Weights of a small transformer language model: 65M parameters.
Each number is 500 + 40 x the weight over its row's rms, rounded and kept within 0 to 999. Layers, rows and columns count from 0. Numbers have three digits each. The size before them is the row's rms in percent of the matrix's.

# v: layer 7 attention value, 640x640, rms 0.193, rows 139-163, columns 384-511
# o: layer 7 attention output (transposed), 640x640, rms 0.716, rows 139-162, columns 384-511
v139 100:454530444514520519532556540477418429507526578516495610506561519511508478497498527509570494544533519502513461438539508545481450546431515540453560491457536506513506455414459482509521469486516480569450507567542455512530444488459499423506465480522540495552530550510446500482523372524559439474476526505439503475605490489468489485485497499501530505510578480449561456517520502480524496502495
o139 102:502521458447497516495482516513531412451494466489531421511551534579556556472440517525548478573464452536462503455489485447431473504508478513490530523455485482485542485488536492478453436478440530462478465557545510528455417458606488497464492502528463530458569555463557502540510452478489450530503634495497479551499505451495462616440556492537544495524484501470483547426485493447485451515550
v140 100:522416492542475553466507489477439508443497528501464453451504527544560587517478508548510585474517502505497443569479513587468437463492450483569497481390546462424484456496520514482507516528479520486524457554505462534471510468471499501436528452530467487410529407460511532533451469525464458429478494530481490499511483514549516529519486503537533528463453537589492510535546464496493444542489
o140 098:563454464512449546513503488442532584474513485548526593474592560535520536459501540426526507512463539503460480580563480464499496499534511441495536479504514382491469532565501514470405535520507495488515520565502553544492447449488549515518543527444455508446506421548533494523453469466507473542551518505481502516508456522473523450517514508487462601478520528512451494585521520498473474480576
v141 099:522508488461529500553513554503481517502491537414579517517542531455548503479449476539451509523506473450482487494515561504515508494494429524498557473522428608463471437546446499445482529503482493484498500485451574464548377504512504466434479499468527550507511507487447494515441506521490464520475553504472494476513493509577489532520537494510555528515439518478468462496472500472538592513581
o141 100:527564465445513583523448477481430477527552511394481560437398465513454465524514507487544577524491519485545438449566529581464500441447527464542584559528468493524504488532494511471527480449506525438503520456523484522528473454566503535518472569590554430418485521557554516482486453486508479529464492492452481505482526505443452529559557540432489483489462439495491511519530527511496563524499
v142 104:515501488491474487522520528492521537570449591479478428521516498502464532512514494558440591442491532495499469465533519538490531461530440517494499434484479481531530457528545564456487514470520470500438529553506488586538493546475527515465499534508422499460491511520527422530516476505490435552476503460569500514505492473475469503513569448433560490502464515498520553483431529516463514527565
o142 105:555496568436546557414471519486472500489470530520548523488514475520460512415476496518490570492474474451488479517481533524537521524549496564494460424537489562529512435489470474428516482455537485520490538528511521584505563565550533547453507552496458442568496547496527441536526511430564487444572525582508536479546486467466483437487494489482524496533525453464507462503430404487503581554509
v143 100:454556504498380530531563514496588466512468504471439558526402469457569486508552468497592517516450527495470535410524530561557579528517516564558516483458507529426508559491452401545515522480525492504455524516519479577508531492466585499474481473556570458519440480452457579443563427492499526555527425583410592478485414500462372510425534536481528447496476478486547587506506515529612499552512
o143 099:494490516457509501471545478542558512554513593538444445469549523560481480466561526509508489511431553596508554479483521571507512514402438531535409513482491537482526528596465509494503543508497481579468519497473530498528485486488492465475444550446523484503533437512482519494494491486458502469519501466442525471490467491493503580441453472486511473476529474455468539558506487527497476521482
v144 103:496530524543509518451589536507484468467527479564461530569438489564527456472488459497451550468510537513493515483476550486510442509458449480507518521473523534452461546558531513490515415472514512504463555572399516490473567539522509482477531531572486508471488447570543491495556533528517496550446505510493454504450432449537522434516519512462552506485519434482535455506494460515523476483497
o144 103:460434524497542531496539507528440514529518546527445470577473461524447500529496616527531486557544519503497529529596458471435507541540441526523467471535445501490512563555497497489488485573481471498412445487520513502498519484544473468514588499473519479483530442462478554463567510513445489514527465484469440494506508479527525493505565500464512467465478580547521508453490489484465490512514
v145 101:505480497538517546445493505494526471538450550518454466478555467533491510498445519532538547522517525539465434453556512540475533494507475554575488523472425467502562499504426482437572510456558529481433495496533458478572528497430538560532557518472505570487462508530543575489566524539541499440457485569484568486473527419489534477512457514543480445403527516573579573441631553526515489505533
o145 104:499544493492465433526613518403493522503527432511484496520551476506566546493514512471498503534500534495514424507540495567477455498504528521568557495487547535450525481445450450459456516533485479508485469541570477535542480585472512469554544566497476516464474551495469469494521538492525426512471481537548572428526506505468530492492477607479499449514463495476456519425524488500494519553418
v146 111:403528475475499467539478476404476489485525413457579580452502538429506536497568538504498498507511476531530530514521522398451470506532564516511372482459534515541445556485558550516477533568525541446531549503489481454475524563552531526480421434538500479535496487464416519385493518531454584499509527461460512493459464473548527520492528526493530575502537470529525524501489505476459539540483
o146 105:545504544537425472515460474535523486529460532491573514515469481480518541547545444506567532484473498475513528486537526494542479441465472458403506518469398497501502494538497579560473460474409485419502522529529478448422534522549522450512438516495494528500451529517437444495518426474530574497526505512493507557555457495492590462481503524506520448542580539529468462498490560422499543543476
v147 104:540473493553477549475475505578519532489483505483446535500431530488492500482527484545564505504571461511588488536533528459524471509461505513447508491502481554528483458441487560533518435477450502538479515499508445475471454413539490518442551577495485453545528488541474458441480493508540505546529442500507548572508564568492569410463492476443531469487489444519533430552485564505543488443524
o147 104:506475482463548551542459519471560525508480450489507480510499484459525498511480493455470562504565474486448481490508577409416477487511485528483406523560426529516534458511498486565587514436504487451496527443527564593547484488521491529508529481571508521502493535473491507387423566497492556498486466472484475469505533508565491531520539468519524571519526482484459526498507493443545532560517
v148 102:405523513484524487460478517537544561450460506499432498500434501464519575455480526505532532487456455497459538436458491533509563483533501565509541469525536491481499533510474486539567454485560505466566522530624504483509530459462504537481531455533513532409520466593533490427538470433525502561444509472462559465549508541479489528460481451502544588409452541473477461477439494470461522508452
o148 102:436444455472496497504526481505509525417549457473461517553501512523498472595503460427472457464507533478431512493445518532540448529501523616543525513547572540568551549516468536457480456520443493462487526468511554511467538593571487479463531424510511510403491516518478448510510481484538468467542479473476512446497439447519506533459531488581556567514527430518496529518522528511512436507511
v149 099:517562525495555493535514512468513440534505508513546478490464513447505555477508497555432456506514581502507507492443542561456447527451547496428498505508483529450467474526413521518474487483508524531561541497535469559485551514485545462500538537474533516484447498558505501462484474445536489574486544479483455503496483481558536593531483505450497398437450546504517450496589524605521579494431
o149 102:532423596409541448479551492562506417537473479506473547558481501513487485424501478499497531480464497468556454518480517439543540495460508532512496454523516516501492519523466530570518589486487507500578552551531559522514567525434468513475486461539575431456475516530566436576510563421475471476491507435574485526494389481467480435492440541532516503531457530498509505507481535495455531409458
v150 103:483495495565467543472588478535558548525470521530512483474516498470546472520492478524479462561440536464461482509454484608483631526534524505546484460532496534448478530511510470531463474481474449567456491481514480525475455469545471488486501528430507440528502503452482426515609487522544491528566461508474482464440479452456519453505410524505566436572538501546564427484528522442546507498512
o150 100:467509512567538478495527482580460489453535517531482576513572503510473541451584576528545520512503509494540516492483481545480505540505478576517546572456562566526444515443510494501545440528494501506468499523480530496585442457497458445529562539507533523577469449425511500577515496532515499479527505514537445567487449533526407498477524479495539403481450499457499510552487512512489505488507
v151 102:553540499477493485428470492463546472436453548506495513484485531492495492492497506497479499453533484515459500433475469504493432510470465476543532551469519498444478460517514486468546528566502448493582460491485491486486553477516508527514534577438477502477532456497492507471554462493472467463471498522479452496497497536538518483546539470511542485446526506494487577528503556505456464539467
o151 104:540490471514552511493418545536453430487551561548547516526478494514479473486475483470551513510493578469520476440418472537448471422525547472529568494443497526547490457507446518512618499476541516547512538517488483482478463522639510441474493604436522492409531450508523513501416432481463535525553544562557541501540512511558479486460468533562485498528507508458462448434450465558496515464570
v152 109:516432506471527530539490492486490526563494490489512496589548499458474606525554555491490492527489479505497490514526506468516474468524510488529447503517501576522515535506520493491502568465458474541481490448444509516541550528501517477544453493504514443437472499482545402520475511504444525425400593454453564446442510523461508506517453487548476574479520536482513493476417466497554498460485
o152 107:494412508479538540517451562482492453524390537526466533438557538442493513606510518460422435523456494556434471541556545480430494531561465499510484485566447482517511447452441448481516493474458419490475431467521485462514509603477534458511474444492520505484526476523428490521511446512538499431454492507514588498448491476437513464532470440500481446453583426458565490454538505416475517501480
v153 104:460500472462513506454480463460544405537488524515511484474538508544436494495517491460480514502546489499523478500493474557527503525468471558454501496475472450456476494503517510487546525520535471518485508401536513478539428454437511490564564436543512451470530557499496530455532489558511505506478520518527575558505529519565582555558505495455507436508478565505508470490477462539442521466532
o153 103:497582468484520433436522515498508534439518467479496413519469516508453510559415481446499593538515542520468449485556464520510386616537591495476525443481485482519446447465431540462478530473527528544581441476496503400497453481531491525459444577518560541584461471490553578463466464483465541566558434476487477423492478479503505436453500426528512529491498565510471431468436551491485558481460
v154 102:449463521498519517419569548458428547636529506425530454480497544470555484535548524446507587535498482509540469492399527485475552548536482541492455533487470487541519493506569498480507498494477485536489549494466488439531493472566496577486505537542470538479535528537473525512481411533556439485473528571434476543481528505554491577512430542555545453529423579551502449500485503508413492470533
o154 102:451553506472569535436489458467518505560526469528540505491432459465482515427429477500483466516571492537476518480481509505532447498516534552534488521495500514528559502523440492474527514513478528508502469483544458490454510519587523463527551489497491585520451492546511514517467530543526499508499505550524440478456497543487531588514515505449547446548496505465522404529476502465494562469500
v155 105:471475509432492507518532481487443583469482554524480449462501483497486515590432464459552504481497500520450564515486448480515504540509510471474464563495526496505526430493526530446517503507559559516459488512548506486503503518482512527520474508480495526472496525509551532541549482498462433496488578482498407467484470492512465522523472531541474512504455500552495537494538533477514446550520
o155 104:491476509462504489484521494420492523525546483469534533456484458503506464533474497533539499485459468494459428492509526449480485403485447506519577463490520523580518424498510553488493497534564508515463491496549450553507467452531580535461441476524537501540436415459530503497485484460507474477461553429475421490542589455435556523584485445462518546613576503453457507541421458548518506551528
v156 101:519541458502525514479521509524536515547484479469429520512514533506514481461576484499500537439457545514523429446524436491501523444506511522532513580437499457519505505531471537517504475488537535492473506502471569514538475468516457545445475532505457473554446514446518444493512515512511499527486538566491467534489550514426589495523481533468486439513495522549486496498487459534494525529473
o156 103:500475504469541476582503496481481606501498470557526521448523529532525480497467498490463464444473481462478538497471559476509544499561466546509432464498526429499565492462501514499526504444471578533606480503452465471481479527523485420454481440551505468563476532533478474484526517499473521487533525473520516528526482518445481518486495502575460571448491446420485472488512458459519436540468
v157 108:570479442582556573520518508456516486498473488566503511545559564452565486521584450457566543490479606521550531503474561449569547500441473506536573525444542509508460542452493426501467460513525555492513430461465501522446491497543539520554485464455584487534526507465530508435448526540562478515508499410489504476469519450517521492489475478559494502517476481465455428538515508524463471541539
o157 102:471543469486551553631440490451517498481524454542528546460455421446492500553496527504490614577513510522558502422483551543470502428489452527498542536515537472457555569522447497491551512483495466569471506508491490528452490548432519435491475473410497539523547480457434510460525496501465495536480461413489550530523446514465504456519486483460477531580473495525479526484477450528543544498550
v158 100:499500446542528457568527504507491504498507495534524518446460517509522479551513483490426486612460545579526428499532450524541496483530554434499501477487489430463478543495535563535495433525510471483485469442491547509510471507445495517463487516525479483579536561527450501482504524436544483548484467497458596460487507506500442516464520467473496544463458524457512536507485477498479507540571
o158 100:463520519450432500558494477501451498483503471550511474507477485512521515529501472479443496505481503495321528479415458522503502508539498431531527480529493466484489459464552500502556419505505505448525556475544525458532495478555417445506570567486503411526522527567539489508560528477487468507603509542455492552490518546504516481478556534465501477414497486524574499538523514486449529458508
v159 102:501468451521510444494496462484455518531539571430552521535494474495513502470591496487543502511408503519571533492469517535450405474516567430502463519480569521460599443549504560483491510523485567470480482515481441557419502607481490464493522505488480518525560463456526481508469566508525441510580459388525559469485539557509471533474524469495534490514496565484479454512474513555447615501536
o159 099:531574561469464570538545501495471503487483504537483473492530544506551465512507533505538488491477488476534497454580500538517443494407499530524513436488565569501481487452544489488525516530521466501553440499436505524547474508495464508497598490501453412532446543541484536487425423488590459487457473473465511459485512496513507496564535518498471496486530542555494518516497486473471432523454
v160 100:469440522513512559459523552458494532519563467466467555517490546467438577502488461580416418492515503521529501447451550394517434489487425441493541563470505493489500571534450525527466477530481582543525531548493458504455462521475502553527497431486464499487494589453510494517519482452551436498520457484483541467514506399504530533518476500535457512498479566472430468493496498453470487457446
o160 102:513482533434487456529507514542481525502471455474461465506410487496458571518507505523431508464560482515444505498474490508500529459505458475513589493523541475449522515551458507523540484525437499494491538557491519542527443540501549524418496542450477497502518508551475478551515505482515497494467507446478517489442468405490572456517471475493431499534443481502434502453476529525453505499588
v161 103:386485436494512486502547508518546563502535446522522504394533562474554483425560473526551474489440517489468459509488538472489570625440468469526501527509503519527543485501526519451493419558472491505530510555473513583506521519531562533504478505496534517427571502412438548503517491513438523477523477444489528497547513432437457460565524525498569525555490534554479551413522536444569571535514
o161 102:458511519543508569524505504514533545481563533512512574503517569511451534480537450493611504516471534476510527424525522567535473537449516484466444486457504525517534511532480459476540417519519516450492458434506438482506604478561449556485498467617461500451525513491432502458444475491510513515569541547483449460532505454411502450524527517546517484513384432481568522486489492438488520482518
v162 102:462470498473475458524504523508532608513525494527449577480478423495490504625480491481541467500490498535445492440495446539437482443554565478525511467518502551564538524482554559512582492512507533474412433445490524560521537443460438476529491462558528518415531545465522551551536542452519507497545537510557488555493486573572508507497528485514511533442390451521482563499516492516511501515495
o162 101:481492539541495560505552529495558520480521523474515504471518572470520500477447463522430539451545469546491568510467499435489493532497556494501580489436443574490543504530522512506477481544483472466497482414530453407496523477477545466510524506437567445439464500437463498571486532528520491544477581416474524518452574523469506516481535495474478484559522488464503477495518529524530433445528
v163 099:521558479464553472496498526530448400512545558554528535470494512473463471524508439531473480570454444494504500491618548509526399437422485570420475564576485583586525489464509499402482472540518504469462509522510463451450436491528507518502472500551494490504510528524521501509488503496563439550548553539462540490517539492460487488469460420513498495527523570468451514525468519488467469509497